From a checkpoint of a small transformer trained on Wikipedia.
Training: a variant of Adam for these matrices, 113M tokens, 6891 steps.
Each number is 128 + 32 x the weight over its row's rms, rounded and kept within 0 to 255. Layers, rows and columns count from 0. Numbers have three digits each. The size before them is the row's rms in percent of the matrix's.

# layer 7 attention output (transposed), 64x64, rms 0.186, rows 20-63, columns 0-63
083:147142168156065104110138081154112074157117121095165128141105112136150147064162101113174160127135212144095136120084107075133127141149120155119129144096164082170169083096097085140128138164141205
087:164130111134128113097085160118133120130181119131164113129128166115104129125135182131090195109183106139125118154169130075077048114163098181130098126165176077108127108075170181094141175124157095
103:128206169120122149099133124106090032185127107130132102135130131139096089149122131166176128140152086090114169135117113098108151151084143089142136205139114172170175062134126093177141123143130098
098:155092131130124085121108121123145117143105171079206157146151110113168125148096168110080108167205070143135067128129130157107108174100129116170070132094110124196129119149115193082137144104140095
086:151139171121069099136172098159097094122061127108069130123114103133149125169138087130111090081133191116162138116157127134108132166085152091162185147114076168210144122150169085172104116135110114
098:147090140143151088129121164161141155125115178030128174105153158131233132119075144088116104162093144139099100165128124121115078125127149076125111110085162150160111185153115120144106107093144159
080:146160079089074120129088130120066083114187173193167071185110099105102108167160125171147138124180112122109162170088168128126105111150086140124150119182128092108121106110120140141076089118152136
086:141135158127096124088067113078073114143134154178192096133092138124149131127120213139123175092176077123106115182098123108183113138169131187169119108139162107114135095082123154089128133129165094
090:124113065173216131124144157137169148119165115077130180156177127141121099157109140112106157163116058153101095148140091108086080112123128162090056112139162075158162121153157164121151100127130143
072:107114089158165173133124174105142122123135112133108171092192088154092065142107133145078082151117091130136079102172075162100126118109103153183123124130149060123115136141130204163165160183103118
098:108098199169071147128063112138134169119133074092088121138127165141177087093132176112157151067119155160108109142131167169156146131123141055117162138125206105091118145136140099101095112128099153
079:136097198105119088108106112155164103141188123111155079125107122109144118166078135129134156137131165150051113141085156133123210152155162041117085087099173154131142106144130153124095080148119136
126:179150122096138077135141141101175141150097162117120140109162165156137135134079157101094108078138119094173156133096132117093103144045139122129135103125120155122113217129151095098135157218061136
088:168105136145138110157139104145144092141138123153139096110074172176148111119086134154125169093190091192159088107149127173080086210073092147172076166118084150147100122123122107127125140162115087
117:101189120122087156155116106209064120106109104083147128081152150158174115090145140144113160090145170134136121119098178139132132099194131105160177075147152083123103179127110076101138080126155146
097:170194118150118150217079138152105121123159129143130139115141132181124146147089090141111136064123157128144160139115111196066130108116061060156100126097146146095114160143094114113114134064131092
107:136115081121128108147159102144124159096113113083112095117085133108113197138145141229169072165153088091141136103090166168127154143138117081187139084124123101123143132182126107106140128175101195
117:119099135109108098194134106098052159143132104093187135172109112144124127086087074101149180104146172173142119105153084157140129147096091136159134115146148188175144088127154092079108143167110070
119:092124130166172129216149125110086122100089119138078120111139167138142111131185102119097130101088131182147137125183175135156125115167112152123093081130119150150073138062135207110126102082117083
101:151208116117113073157114098138107112165145119153162140124126108137078111080141125125150099097119153178111115154111123149093136137135084140046154163200125046147126093111144062129171118171110162
104:128097146113144133084091109212136115133173118107128104120136086121133079183122107169115119074157161181107094171110125147132080127144106125106117133156190140100101115154105202128071114087169194
118:097124110125141112110113100145161138103134184182154177193154109133095162108082158124125130094149152118131097130166031099054107144086104157106112135129179132077104149112178154178099166132124154
107:134122119130121128096166174199095092180178158069156120080157107125100099117119052122145113120119127134107074133074123073110179129172123179164143168136159138069165120106134168121164152102139129
108:132085124167173068136142074147147132147114171095124086082144122136138128105119131208117113147144103118163146134128210077123126081203108115106145088156148117188128155141079178087118121153112101
094:140169108074165147168161098166109091148129113068116172106104056181150126146142122157157167093141149114091129077161066157108113099117080176179082116125152121150137101179107136139107164107169107
101:135124121075148127123112154149103100140093104112117056153081164133156109149130080109149151062134194131097094128154095100097060097160117179181107092143192155148136154126156166110127140156087182
104:111084139149131090064075041161177205132109099117175153150109143120162158125139137119140130115130108074176098117130184108167144138121133079145144161127118097152112129087134184128156121145075076
118:127038114136168142089158132103154106106139156148119144127128068086086128131153126143143127173184097131117122157159083093148146106143074133124171162103147138143130109130114227136106142048155077
111:160153143082116099129057136146167149142097147153138143133149090147149144097156176110081141150162129095086113139163067091102062162161136175095091157117079147099186109107185121082148144159126082
108:160140116121122200115111156068144165116149100100110204204097087144097103101163118083143202100141079082112144118128142140115181125081133085160179118146070150148119142112142116115144122155109124
133:111130101115170183072092166127186122127139159138049134135183126073126110168105173120147153074151119078122142105118101114195102080139139125116146149123135099117107121184135127198085158092134161
106:169156116148104118153129124111037181105124136099163150156143147166103167131124155079086133093137140123137116127062130124055168083109103153130109128134158170164126171094120115053133099154119056
111:119165143124172095093198118095147082124141136154135080121126149118121133147139111144172127092072131158138125145146086138155108212075160165067156149119076198082125081128125109143106099075131162
110:122135082095197170148109123078149127114111130145099198099092133145112078119185131175212123128146063096148156127144189116151085122118144105163088116129143100110079130138115159127104122113155190
109:078172097172107106164132086139131159115134108082132107157059128140146195081170138100159133092113074070087147143147135107132179122162129160173133166156097160170149105115185097098149152121155169
110:120111143150165095175180095064134156173133118102138054109153158127145110120126113089127154161064105203126088042136167109147160127125171146092143139105114120097145085101088157089116140109157139
104:147127175067090170125075126103149128135146094129156137155149132168159099110128094110137119172119146175125146110110149166130143155054101093122120109132162053077118189197083096153158114173084110
099:150145090156142165143166142090119097092194094117083127102185103147189075161141148144128096146143132141078150172126060175142106094114138124108077171094159079137143119115106116159114080149172081
103:097165123127112119082083176136179165118147120129153166137137149166098200140098113116056202110127092113168161077112102122122150137075122126131076139105157158069070177120117095151146163114135123
096:081126117185130108097133152118151116141135177128114211151157110152185087088095109107159190107133115079117077121139124126087163147083097143098159109125187124075131130115160117193070122082123140
118:104072139068138129062126116171129115103201119114093129111154079065132135154099166131172144073117129155157103183096150145149160168151170117142132157143200150126163101138094168123079093113139128
100:148146113203134103116141139045131126152118160128152130089125142112086111181134073125144146147184068112176171131095200080128157118101139080156118162121127140131181067098169102137128167117102131
101:111189079134133123123142126183059126134125154081086150120136157115151068127113133134133129143164149164080115186099072146157097134184141127118137148105091167095152100125117048103139143104195181
110:085075125107136153130097095163107119129105125157116113104129150105119130153163117173129127175134102167120090154171176100145113078231118131114117136109077142113131104170170204101175122091192095
# layer 7 attention value, 64x64, rms 0.183, rows 21-63, columns 0-63
097:139147076185125107167072090101130115111138120164185138132127106183134140134114079175105135165160103184099120150124133124137130124113149194178041108154127142082106086146113191099114117134101177
097:158116135119159074128152115152117115122125078078175123164133124119093179078096172169154064087098121160172143160097129135107108129116176126147179171174100112138133100128086111110069130115067195
082:106142132110133132188154050139134168117072131149127148113147056118145184144156135162067122123139152114093118125129137133154156150148180129164103091082133134195162045117110142145151144087095180
113:166143130122131103158190197168139123141151089091182123141138164063094225084155131103157145089105142131091108123095115137159102116114155095128158161124113110097106126153142093159062126091079115
081:082096142119134155191079129151161109157110158141160107144088163121160107185140135054135141086080117146126103130139127179164139126128129059142103103084147137116085119098141140131123139134246144
084:140175098101148082114088136179110162077129169136081131105171085146128171141095100163134143096177124164120174155094165108115110100135104177198108135089147126139105101097060180102116133107084167
089:148167091124140096131097067129134127078142138132135160121150115155133157128102131181089132135158135195080150147124141149102132129135155179196086156119110121110145044128080137057091091107095198
101:124081103139130129146110075079195155132111168125159082161099145170158041180122149114123114152125106122127090115130123093161145131142174138145095094082130100123104150129114197116133150088187203
081:161050132164123136157121148070159132105110090054160131148120086156127019153157143084122107141170154131125132118149138087139123092132146155146121113152128107166060138154159165146122184120093102
093:108115190120144162111154131207132083173162054147109149107101087140140055162084091153120103125120121182156103119201152156078151101153106098143150146135140141089087134174117129095135122149115104
100:077120152049129132138148092218077143155168147116084154109119074042123088143119119141134121076127121167126116107126118147075171128158155109128187111160152139136154117155102141104165128179135149
102:167057101136079107147025164139107084133126106113117183127091136167132119115117162087138094140197122096161120103185163113189135185142154120121112137156130130136170165166118103099104112112108120
093:210065110117166144182074129056139101123143141146128134112140121193069143120159113146144069122156152178099149125102161132114100114164137137155113150034126145174122139123122132121156117134128075
121:122137148120160148086159158175113068187145138119090101057159107126071130137082109120115106078162108123093113125111157147107157091143103148172119137150148091171189072150133129118197122176182130
099:096154093133141115118084125142093085148130161124199165111114119148023098115103111147140116126192097110114130147152155161142093133119155158100088165186128082147119137135158119111162214128134071
112:160110120111153137098172194173084094179095093146044138115123079123141098152185117134111130071127126098158100125084118115138177141119106123080165122160133158194168181155123088127142113145129087
104:180058103168128159144074125071142077123131102130119126106158101154100152093153096181164121139216087159146150117153139109105081129175123131183153137121111134157180099138127118106123148082062138
109:119120159109133106127123091063100159118171181086117095139178076183133181141083096100120090114145135140074159135113127163093069100164120166185151119096128100131158074128133174124158110152168178
086:114098152141171094124127135109136107214145159163119106104138161121071103128184142174146101143091143130185124117172123098126163145187106118122096174100106076121155067062135111151106134079086087
114:109197150093183155139138147175182193105097143154192106089153113133086198118130099139098081125124090099140109136105144095133111110168103158146119086097149115117088133106110185156138191121169119
120:145115108150084152152131145108158151078092135152160165127149144115099128126116124171163145175137142156111096141126168086181130154118154128128113120093114172064064145145114179094067117017111170
102:082150172126167170191184141143171111124102135166177147122120084083113162142213088180135137157046143123100124154146106138159147104108122151159087105094118116085128172110127122143092124093097116
102:115113168141125143145111130133042094149124153085055159108139088171122142130193104096077120112149163128111128139119123101130109098201087109093129101124166111165192097137110171189167093127149162
104:127140098162115112099093196133170143153151141174121105131094140122079068150088083118197121124146123131134132167130121098138127099142128089152116164092132112095106129144152105124106219133226071
076:130160150079129159179109168099180095117111162098166061104142099150102085140109099154118160118153066140138128138144157109167087114106110121132130114096109112123133112189110105108086227154181078
095:152121118131111110106147128115133134128101161135049131132164128176146191127090127132083122086150133109123095108100141104088196129166116139069150120199140146177153158042103107191174125101097142
105:128172139158121152159165082107141214096131141155186141137154082086142195107167108097113143171075139109092142122116082077148108118110129106146115082080134158104099149145104181181122131078140160
112:200126120118073123145171093096109142115111107200103141152111094109210094139177133129125158151145148126084090126187112121129100115098172100109147116155121167155135145155124081174103069070154163
109:155078143144087110089078194126156108140153141137153121173091102101100080132072143085156110119140076081136143103150125116089227148112098110156136149185148130150173113128133069150156165110137109
126:096171139124104162100129134192191212107114126166179109155081140080131084108057143080120122142092127094119130149148119118088155117113124095088140116137153145075062145135116166136105156130188135
096:156119122141087154143132128088106061166155130143178164134142067134099101128112118146168131106177101115139118117176149137160098145145155154191109137154129089171199109146151087099200088065080130
112:106107139120137124133108116141180203115117091127137105135128168088142150124127166164141125140064159173152164152119138181120173149131150111163123139068114143051057138082125151088093179149056134
115:091119151127136093031087167171118165139132139126045131147112175167141079166089139071143150116094131122125135115084112116111144131153091126095175139132142129137108120163125075146128179177189090
115:145093137151116118150197135086089089137107128163096119155133109148134063151158124113181153088099139135154107118156124182126150131070130099114199119132113140120180127152111042166129103082068178
113:134085150149123121176102062106143104108159123115131111106196152111163207105178123131132105140073140128156157107095136145101138106210104139142177097054129114109131121085092136083137116160087170
105:111143099119135132093091149188119103132149152097099114095145153138126183123121121143105072099206102096150107102072136053096131145136115158083113160198119139142121161076136120105124141202175082
103:115165111128183129104173087116138212137146095144234087133124130185112125121106162094167106115113111134099129077107122135144063088096157136170123138139134126088077123157136097112125100137191137
108:138116119163123081156072155172127051104115151127163185121121153116109126143059146166156129126151066092136130123193169153116208165106143118107126158165113134121059142087126154112142176111125151
105:034053135178097167105102143149142148100135121146146126129131162130052125125119154115174166188152122160140147154131146118122157167114110106134094135109132131031065135150117173108100162111136135
113:054184162122169146127151124147190204153114114154190091114144103113103171111133105111109125160053107138149115147075128102114120146158110126159072085102130133081122153081120130152124199117115118
099:117062134145111140173124092128098092102112104083139229163087197143110132103167160109127182146053142141173180127126093178094141152125087101119143136120120137136093136156141094139134130112074132
098:102158138161200104119177136152153136184097103184108134079147150153128143127146113139140132117119110127131139135099108197121062109094150158141095121064088083138167058204167109109124157151160135
118:157205150099151165113159060139074143130136135138078123111167102114166179157146102129093164096108140098071111135108107131118088083127099158072177084119117163147117139148114118175174108150198118
# layer 7 attention query, 64x64, rms 0.162, rows 32-63, columns 0-63
126:133087163099172142110154096159160136125130082149090159109170097103201136147085112127109177064078098127123091149140164179064188112084123119101143128129152140136169116179168091127160095126099155
119:107131085127169118080177136136147111121114115142150106101076134169115101159096144085186119129146040129149110067171161090120165183129171165154187139175129098082185107116147164106131127157129126
093:146121163184110169162105131133161137107120164119128168115192094128123141112144142160072146155119192145081121181063101151157110058129118076123049140088117164141096104146138113090124116071137141
069:147093187174152108130122116184147110156145091072144117137158145128144094151187124166118172098107148191095130126110103156151111082170128083121092155084095183137094092187082166100138096088130159
101:106144114169103140147099144119116096126118103121146096184059150155125097112159071129176070136140109113130147100175142080157143193185093171144166170154077125108107161091127104167065166150103118
087:111137120180147068087128156114155167114150069145110097082110157154114150111127173162096109166119162088137064072141111191133080075103189099169132153168121078123116121093134143141140089146106098
098:155137113103165119131123127036125150157096136158137175125162211092168133144093094132094137126121112135198078101139131198141075100079106125133111118148127107146100121089099200128144116164165116
094:123166147206194111112073130122216124154138062113134118113155191153114149102152140182109136141131124099142089102110139157152091090096153131139111124114111135137068078105097156121133092123063150
112:143099155156110126068101050184165127094200095041133155142121110103144136132146151178136122104142119138123130093090151152118069121160158142134157105131154124114107113181096154113145090071074155
100:145115114125123179181137123077083078100084096185142159127155139162141109118130106099114081100114120157152134148186156114097130157146112117086177091085113146144088172198101115136110206123175169
084:136110174109150070156124043126100161185119121111069114118124206110187183144130152121121107129147120156150111141152143155147135099094151097109098105119162064137130191092101136162089087148165133
090:118126157102131031117132088156174143138191120165160073167110150144143189091124169077080139108115147130139085102090126175110077145084159136110082181111135107112159117132105121127120081144122167
100:153142153208151145140111078063125076128153079091112123148152170114136098101142158131157110124118131128141083089137118188152145089170139125096123063194172125116086130121065137180164120120121083
106:083090147129169157122088158121134107150139166145044124105144174155076077191132120181158083130129115131144155143145124137049128099087159138106124092117153103151131118054196143136120101161121143
112:134179111115116155102112150128122164113098160185105132156148099050190170120128164124092142155128091123116103139192126064065156141152070125094157111100083142171137148154145132169110165140192113
107:175130139128125144134131042148147139101070082130092127089147137122163189128095141138114144130138111137140097121133177100164132106101194145125162085095181081168131149204108096138156086075111176
114:139106125156107098085146084060123111132106111145113112117072171127106147161116146076184187178135101147199128117132156123146134155075135105152113128182212105137158131124131181098116079078130131
098:113109086166098103130104113135110101115130104117167082149100131174117098093205120145180065132178149154157138086072130074150121149147159150139121142138104099100064135122083167150079096158129058
101:141141183073148142130152062124144116156147167125105165114135157090134179166043165081112153121124100134137108166197115153105144130055125109120149111109159136136198122144141075149173089109110150
109:182138168074142133128127085119147157154157170111081178111192127073172174140089170125113187089098091162129115158118089168102125109099120082126094115076159162134133106168109144104194118119147139
089:153082166133180115079143147117137099112128083094145092085136164181071055172127105113147173122143160161127119101118102165174113039130154096171152148132137124123130057110151150158170114138111128
178:183092186102118195155124075121103144133129156090136168142178114080121115172083115128141176074085127179107158157103080149149162136129107078080082121114122186159115111140129141088133149102161157
116:127168096162116178178138113181141104167127132069099136170140080162124132142129188146160126122139111153049156092162145095074134125119152093100128109103106111124103145123101163160075077095187184
107:153130125146151178143174136089104120058093150102155137096177089141144123130118143115181156107183103096086139184153119092206183140122114140154103140137118135135158094171123097146149062056144109
107:160145137141157079161152131182198100161083139114170117103103130154081145140136101022128122133132174151123128086101137125179181091119177124111100138106102112094106146081126171127122099126144194
104:112091096060136131145163115177077156162107133152134102161130137096187157154088109118073155124105091116125122132162143134131082122058122128122171190131119114110097194193105138121074160133165175
100:107123144181171114105133067082125142192115103134070110139141125091075184057127150133093070167139155075159128116137115176108152073085155123163107143155138123123172110088131136180118161131114103
111:118148123134114084187115146181144105096142127183107106121122082175169146133144133069105133109126172140073122184157117062181127141117152119101074111121132080167116164145149074160053154114161123
109:114100115159156176148155155086117129129104130113150134133128085114045116078106144123080074145117090125105096189149141127130200150149146172111135125147093150119138110136120136119095241093157175
105:123096144170156128076107119090142169120174139103096137109114107105124128096151156178115104179139154085158101096123100213125089058142105095159153140185155137088097102078143170106119129130104056
102:180141164113118113116116113138124164058138152109093161089141108104222143114143143150064133131124162148141082125090169128173065073147121107114146076121189081168102156145112100095113151106158115
108:095157108174120138157097043117174085161113057134084156162172113173093130120143137169115111098135187159128156124146152126058099132122180145133119101090143095166158119194095128158119133105102137
# layer 7 attention key, 64x64, rms 0.174, rows 32-63, columns 0-63
095:119091174144092120128126105149121096207139160152135161184081125153067106130143095112122122152133097174152102092125125078134128164153153116161127165083100171142163083112101212110111092068146089
106:115174149109179119126109117071143141100139136084115101096182191117160121153138150151096196072097152211122129116127133192120127072067095139132105141140110104144109074152144138107165090136089111
110:165094131136094161137134159180079126198135140154120093107133098139155106149149091105105121119149139106087169102118079056147213152135079050152127150129090192154087118148158126109111138151136125
115:160097164090090143147142171133088142186131167145180142147147114122089111165128083138119166107109111147077167127134084133192187162127093084109098139094080185138128067134202128101123126142141096
083:084141144162178094162160160126156079125131104122132141087155157141096133099079108135145158130108126065106112110126171139084054096085137129071082084085162072084172163111087150123159168131121149
172:168122172088100169145122091128084138184130148101123140153161141075141120173093104146128165077095153160096162169132064123138175156102089085105107143092090210176099113163163108115151151113149132
093:125115128139103152089095104133150113203133135059090139177089149107120119126101150125129177167139158118084074152132117129147221126092112106143128134111131150171074204187093114102165137099139154
096:139126177117117153122111092130117145170124136144153125119144119077140107146111091141086197095105117126062156145180094122149218111052076089137150130137122173139161120129127165089198142166091147
101:138129152092108179132131101052108152153117137145204113185151163153119148139141128148110139099097060129144171113181087134112083129070105165110158108129118153137126085141141133064132165181076176
087:115114140146088130058167154171141176146157131138166076113130127158112126059133131161132199186126153103166000116135100129095114137129099121101118134124144101112137147079125164125104148126111102
082:166074123126093171126106118071122101168107078088098118129127147088153097170130163170065147149116178092167100162130135137112117155099114150137119143098126213200084174122100114151149147103094162
086:141088136108142135170192054062102083118163118123122135146110137090146085132066138192123150123073103146068166136136100121108129113091164131148134162089124190139095163144144119147189098146145160
097:167076185093073178135106151110107168129101171075167151152157118093148121106147137186096141156121178082162093141162111120166156143030124089101135100132117163147164137132140138112122145129093176
103:135103103107092163098103133159096142106114096127115176137115039121092152147135177077117107083129106132109107176135132192188140204172073145171133152149147142153137143106082135141103156075164135
111:128154115182167116096167193149094123094099124125138124070139162136074093100113114087155138153188141073116093118117103114105150139156165163104123105167136148142069198108103072154105163147184097
105:164113135159116158100096094043103183167119122117132076151106143101173080115157188133059167125128135126148123123166095109142131152071084131135185137179139180174115140127115087110167146158100116
120:141134178090152140145145118089122151166149135123157114093148147073139118153125143177045139058072107179098171100154101174106142133095113104105145169115099174180133063077170131117144133153149138
105:090170104148182106110126121112200086077129093098130116100115160156132159116115121104151127155149073117144090105132180125072079097143173175124128088131160036078187139117107150137155115156137130
078:185146150095080145141119086104071154126121147151113120149166130102147096152161128131092172082134206174112145132108081131136161140161126090164114166121082215154090075153176125112086103134104137
075:171142146083082142110152087140050114129107165143146124184146132086149134151174086143141122149155153200142172167129065107132137148101140116144160145152056167134069080152172142112103095151153140
118:135152143044107113084112154149123171171145137095089127169127127104116096140094099128129139061133163171097150173137094140181118130164047094147097145156164122135156065161181126120115116143107070
090:160131157077066133157091136160060134159108187112136162156162116143136128180132089145162130116116125176127187180113082109155140165118114102113109142089074164141102085174198139096087139137151150
107:192121144162158184129159171117117061139128108092167142156224122073084117164131117116125085098144143084094116099150120151123136127129139131126106110110146143170135107080113217109111093185125124
090:122118163159118106126118108138095150165121156121078109123069128130161111080156122112103061074180198123131162126162131144143132131121166134140189120172155082089133055157144119139051172169109115
101:155126134143132146136116120137162135125151092087097078139210122142183110199105160174088137116095138071103117097125153117102140108086142073173095138143114142150154102118161193149146065195138095
098:130175119103121114080163102104169066147143139085114106155085243140103118133099145162136192130147117157127117119108113161070117149183103118090113133066164127132082173128120124124153084121103105
085:141098186136104162153093110086116128124084208148115139103133137128136085147059136110092117134133166094141125120097111061135177129145069149164123158102131190160140188080170140150154131095087169
104:177116084136172116164173087130117152087138075127140118087151100129164097131171101201096103128089181128127094084112164139119112183161192075100139134143123188139122112096105124174101095098109096
097:112138191195119078115086133148127154119144188162141083084113129177129158120088105159135177102133129089146092035130120124082112157094140121118102133123165098143162144081130196137097151088156127
098:144153144082085158193118107139128128162074156127150132153143154155122164140107118066153130084122172122126172115109112106113199163114101118128103116032100180157125119160150107088114172110116201
097:194130072145097118144126105086136162176094094126163064150124123143162124135151163132091149151132134135138125055157101106127160165100146108103178139114102211169064155171105067129142151115133157
104:138078145146137203107145146066109168124136171154171142150142082115109095136147110104115093148087108145123077095141105101179179095140090125157138151128125158151158141053146160114169097129037130
# layer 7 MLP gate, 192x64, rms 0.188, rows 0-20, columns 0-63
089:147140136077144131110041128131072105189096111097107109100133124209111167142186123174157118143075089132168109137149213131148097107140176094130102158129129124106126122099128182130152137133123090
089:151094131088129111159125138149168102124120147148096124172081099132072168051123181087110088117119119139048134127144177129132149165158145088116132153124129117131137126169102109098210122187095063
094:147128139195123124128074137176083043138162107205113125124161177136091081181138156143113171147137129128155146119127141097059108110137121110070139150184131145146107137066099153135118128115136077
096:157149155180091112080113130125120107121093124092119123091114066127199138179135152106095147169118091123159160086112160163176090097106125134131138096131130107150090153025179122141159165178124153
104:113142096141122131069135165045165156123157115157118111142096169111112125119127160077131151120097138124158127136094171150111101083166084117191147113203186119056157104139121167181113084123104112
095:085148171158099133137180088155171140130128108137157135106095076147161115125148112136200100138130125152052137094141187153130108138131132148086121119114093053097182106099132193186140134123164080
092:101150115156107102159101125122107198180104067194111141091132065115066177110147114154105113132163096082173096109117144158134113107113156080147174164194128132112129117075158148143172135113093137
101:101094148174153122169116079120113140172130072068144092116145170170139029122122141082110118138151130148140118170059123129123113116127143126150112135161163081099130109186098171085149114181085155
116:103145138178124158125112186098148131086140111123110109092131140128125180105133134145069178142120110134168122139173108139166071110121119104110070069210177078137076112144131172174087121145172088
097:148149135171115143156166130138159141082141092114131171113074155134109202100184169130068174139168154150130097112082143086123087105138182096090159092110098172110143125138097144064100100131078098
089:087080121127126151112140138110106173102109096150124085101150102116125124094108169171141198103189122156140151100115192134121056126125162158071158128182137136088173128090137136073102171140152063
103:103107139126110133122172126123181106127183066059161166168105107142081121103177095197153127070077145094102147119137151192074140092121099099127134109170138117098115104103155156088138126126150079
099:145104152082104066104123101170138136139149129148167129103101153174119165082126156223154099122157114145045193135118130160133156097143168137114103141097110113089104142058171150141164146104093137
094:102102114101142134064183109171131103108141137130137126154114034131149154096144164082107089148156160079122173121171161121073113050099142182101101134132183107115177109136114116166149129123141166
101:170108169103088185125115098156176097132127105154154111142156108180103129061138179172100111116111163068140082147118153161147143133101137107172162146087142079097082143128106163115186141085065121
100:169163150079169137083170132149175105049139131095081155129101126114146087123108148157060119115155082056120116103087127138125094099138159164165169126175160107142133082122146148175171160129141097
108:109136135144137078178138122085101106124126169148082111089081108220177136155123079099140084184134136123135117056142124161186114084132114111119100123100100130105148173128187107196113143148129122
098:157133082116080166126119165139109130140110139173215062156126098109161072075173153142146151114158120096148133114167140101104142097142130153116089134107158089052132108152122156194168077141118103
110:125150079089145049139169217139139154132150131115170181150150128117169148127079185162074163148063090130097099128095117125146090143138119121073135158167126074111137110106115139091122140170121139
100:102105106115098099127080098120166139120151153139128146154117135113096127089180170148049139180186129136158134115077155153128106134146146132201095135157096143114128044124177167124116109142048164
092:079075130108077083140143101181187121134072146160130168144102143203085167112106157090117175129155118118146138181130190145088131150150146158108138061122104137097118121141136100084139185148113107
# layer 7 MLP up, 192x64, rms 0.172, rows 0-20, columns 0-63
096:088150149064113112146147144075143144156141167154108115110132177117119078149049135103114152092118106103164077108188152063124142161141126136101167100158153124058127116095168091190152162144112144
093:092130064151140128176125139128155159098130104064125115161151128122146162100119083156146114130138108212163060142124121092120088097110078134121140142199208137095087109122149155095120129082081119
097:067141101148124070140149141142106120124132160131120215144195129174154095143047141159121087116143134105124149173163121198113165102108131100138131145126107121133189166141117106080105076112072132
096:070102093133144130107189151158132095129129161160138108106145121167196095105080123123165101100089171176183135136100055120112148140144110141125106146144137086133061078141205129153130096152146088
106:109146078143171096177111118193087110158105183175145103103120107160172103142183107108114114162140115130124102120100153070115149114143217145088101134131159086177147131138094070075102106126159137
097:178154109165093138102131161106153165170145136150119094152141090074150081188041138171121138118094161172108160105161104115101104110099161113134164092141137130132090114089132191095143165164065129
093:147166072084107127147167121121125132165144072153095184184105156085118117099132114098179118170070158124048174095195086108141146127113104135130086116140122126093130119180158169138159108164113121
103:132149072138130091166124186104140158172161190149077143157186149119114153073130107081106124108097162139127086114149130160119163116109114156112056118048105085124099144168078156130103141148163105
111:087155129196116108100127106163119067152116131137094137096171112165133177109113162152070112127066183103149157045171105156126124145147051138105135140146126121127168111099119169116115140059117113
095:130116091091140094168126174127097153137166030098109186127114106110168128172068126179117121113160123111165083149073120115151121104109166124112163122130105103092161177183122137161126165130166070
096:125177133200113104096095121180082105172137152161096186148114174064125128112117128183147146069085109124162102132186112144065133112190143102102108151132101165128095120158092142127123133134128076
097:150178145163090098150116137159101115148059175115084130151114223140121087103162155122127172150161096112106147154106182122103103157158120094141094093098132077129089162144144134134186117200117146
101:135096140087157135145116106134117082142076140157160148113144165114124156099072131132137155084117127154065187145124120105137180168115132166090108153101074223141102180156197113106154161097112107
095:195119121140093116149139124180179167056127084104161146127082128148173143108084120235125116150150111123099144123106138169093148087111113117069110160182102140123123107109111087103134158144078137
098:082137093176181124151203191117107170129073109089102172098110168121127112162134078112062122143113151121176127110116143124075116092091150157105074102144142155147156107127100150165128160101185119
101:186111149103156135098158072186077173122124135106075160144099100097123119111112167084097146109110137118125164146094145077169117143070126152166179152097124185180115120180193103128082135129118147
100:099151124086126102120158088080150124145134091161103121116084155123130098133138156191146180148109149182130117083088186163202143124163192079137135106097123098118093068111152108111161095076116089
101:185084150195108159101112119173081189130122150151119156117131152130130130162122150069137131094132130135118109121083068106125127148128141131117169126170102081142157159114174117086196150042135187
098:207145090107064186139130122074159109096170135128123154116129136133148081134128152121045144129170130070106164153183138080059107128155142101119159141110170178144151104126099137131135119105095092
095:122089138107150077117181120106167177149115116157196042127149101154169145165139149169127053085153100126135115140126093097103096063129093101143123136108151138143120171131156198165137143159108146
101:134088130128148114108102094135168095119169133181129179124119152200101159159119194086129151151172070141054114064118102114112129127156158079101124195136120145163160123175081126098118134113116095
# layer 7 MLP down (transposed), 192x64, rms 0.169, rows 0-20, columns 0-63
094:124197131135128150144084109154141110183113101113133131097106065126162155131164089173130113133124164128169111095133096132104024122161154102154110120098179166178166169058106150088121140139134096
095:182109151103126110117141149153120089163116158194113131054083147125129119097115151087113117119148113083105157157157197149147161145121184111143125128099057097147146153166084047085162123149143097
098:113119170100116109138133174179115110109102123126140130104154125128122126135168095133116102119101203146141102085100116070105176219143127115114114214176098148128109104133208119140134072162082110
095:146202127181120106115130120125092081089216192142132072126112085115162110081091174152164139158103095156129117106162128121137069113181149116124178114127128069104133140117121120150119096079132155
107:079149121135119071123149155098171106132203102160114167165086141079066157158109099103120170160122121137142134135167185159175068147126114137127126119165142093060157122152087149140079075142124101
095:133151126107126160119082148121133182123116100134090078071167182108110150172126148070085139080134097126130103122184187122110104097176080116127124157100144225125130177158122086134105159136119164
090:129109128110127135098124152061082131126155118151176092100198067150140078151170133111147158136179104135107128157144147113141077094150181094129139144141139197128197088142105057128071098127120137
106:147151123160085085129123106099146140165126112124110114095176134194137093102182117112098095113123055116133098129097181176135092175116171155186121143159086171099144178149152134090091144103156062
107:152107114176137140104115069129074201150106091115101135105078139142110132166144136113156149049140094080105126170120160125094149096142114125099136144080172169172192156136116143122151131109091207
096:131153133115121158154177100107086107051107173135143120131152171094040118100135134131145164143131101125123133120177129100160174148132130151099070112203084090196132100094186125103127097108132155
098:158165142102127136146139123074167126151124132081129140113124085167098093105160147094133098153120175138130117115123226094127159047106123158151117070135163153154124170091075149094113088120191172
101:133116114125198137146097076193170116083177116097194171133118107109145067062106103122135085111121146129107133105109123155077168147120123218126165122116127114151151140143072168154146141112111099
104:121145112141123192153100136135114156132074147116064114169142083115138084228149095059111108136066146149176091137147135132128118170121140126140133144177081105170156083147090117108129109183146115
095:127103124148139116142076139100178123114118141115126118084116141144108095103175119151109137133200116132069098136132117177098078153136141135122157092158057080176150093143192113164158204064155097
092:153126189126158134163076050132146089127215114128150095100134111152164156111069206138140105144163055093101092146126155132145131152103076116126127147104126069133123138158118144095154141133112163
104:143112132151123104144104089181145128187104109153084116184106142105124170134107128088110135142077121141125159092130105144164128186050086122151139167135113206121107116200168168088081107105104093
102:145109177141150143137127144125168094159087183178117089123135069116157135106147136103155132140177134124169160090131018073108124134079121125129111099091126142136158196096097122104150143092126194
102:095080147105148126131141141143073140107168137091145146142152147149163155180100125063104146118128108175116131117028100178104107145151159139069094111149185103135115141125183164183116113089092169
098:078159082084169137118163121118119132142086163148135139105164122116150154135121112092125120071194135124146159126083165161115118141099142115116122061120215065128109129098087183078165171124111181
097:105129125152149129199112141128117096085179102108164183135114125175063122103127037171086200150147163133129142118091207141128148165146097103137125152118128135113102118091115112114104083114098171
095:162115171110131156133135101125093173124111122112102081108115099086163101138154083223122093112092138134160106127136190086158132102149082186142151096087100099132100136111133158190141099160195169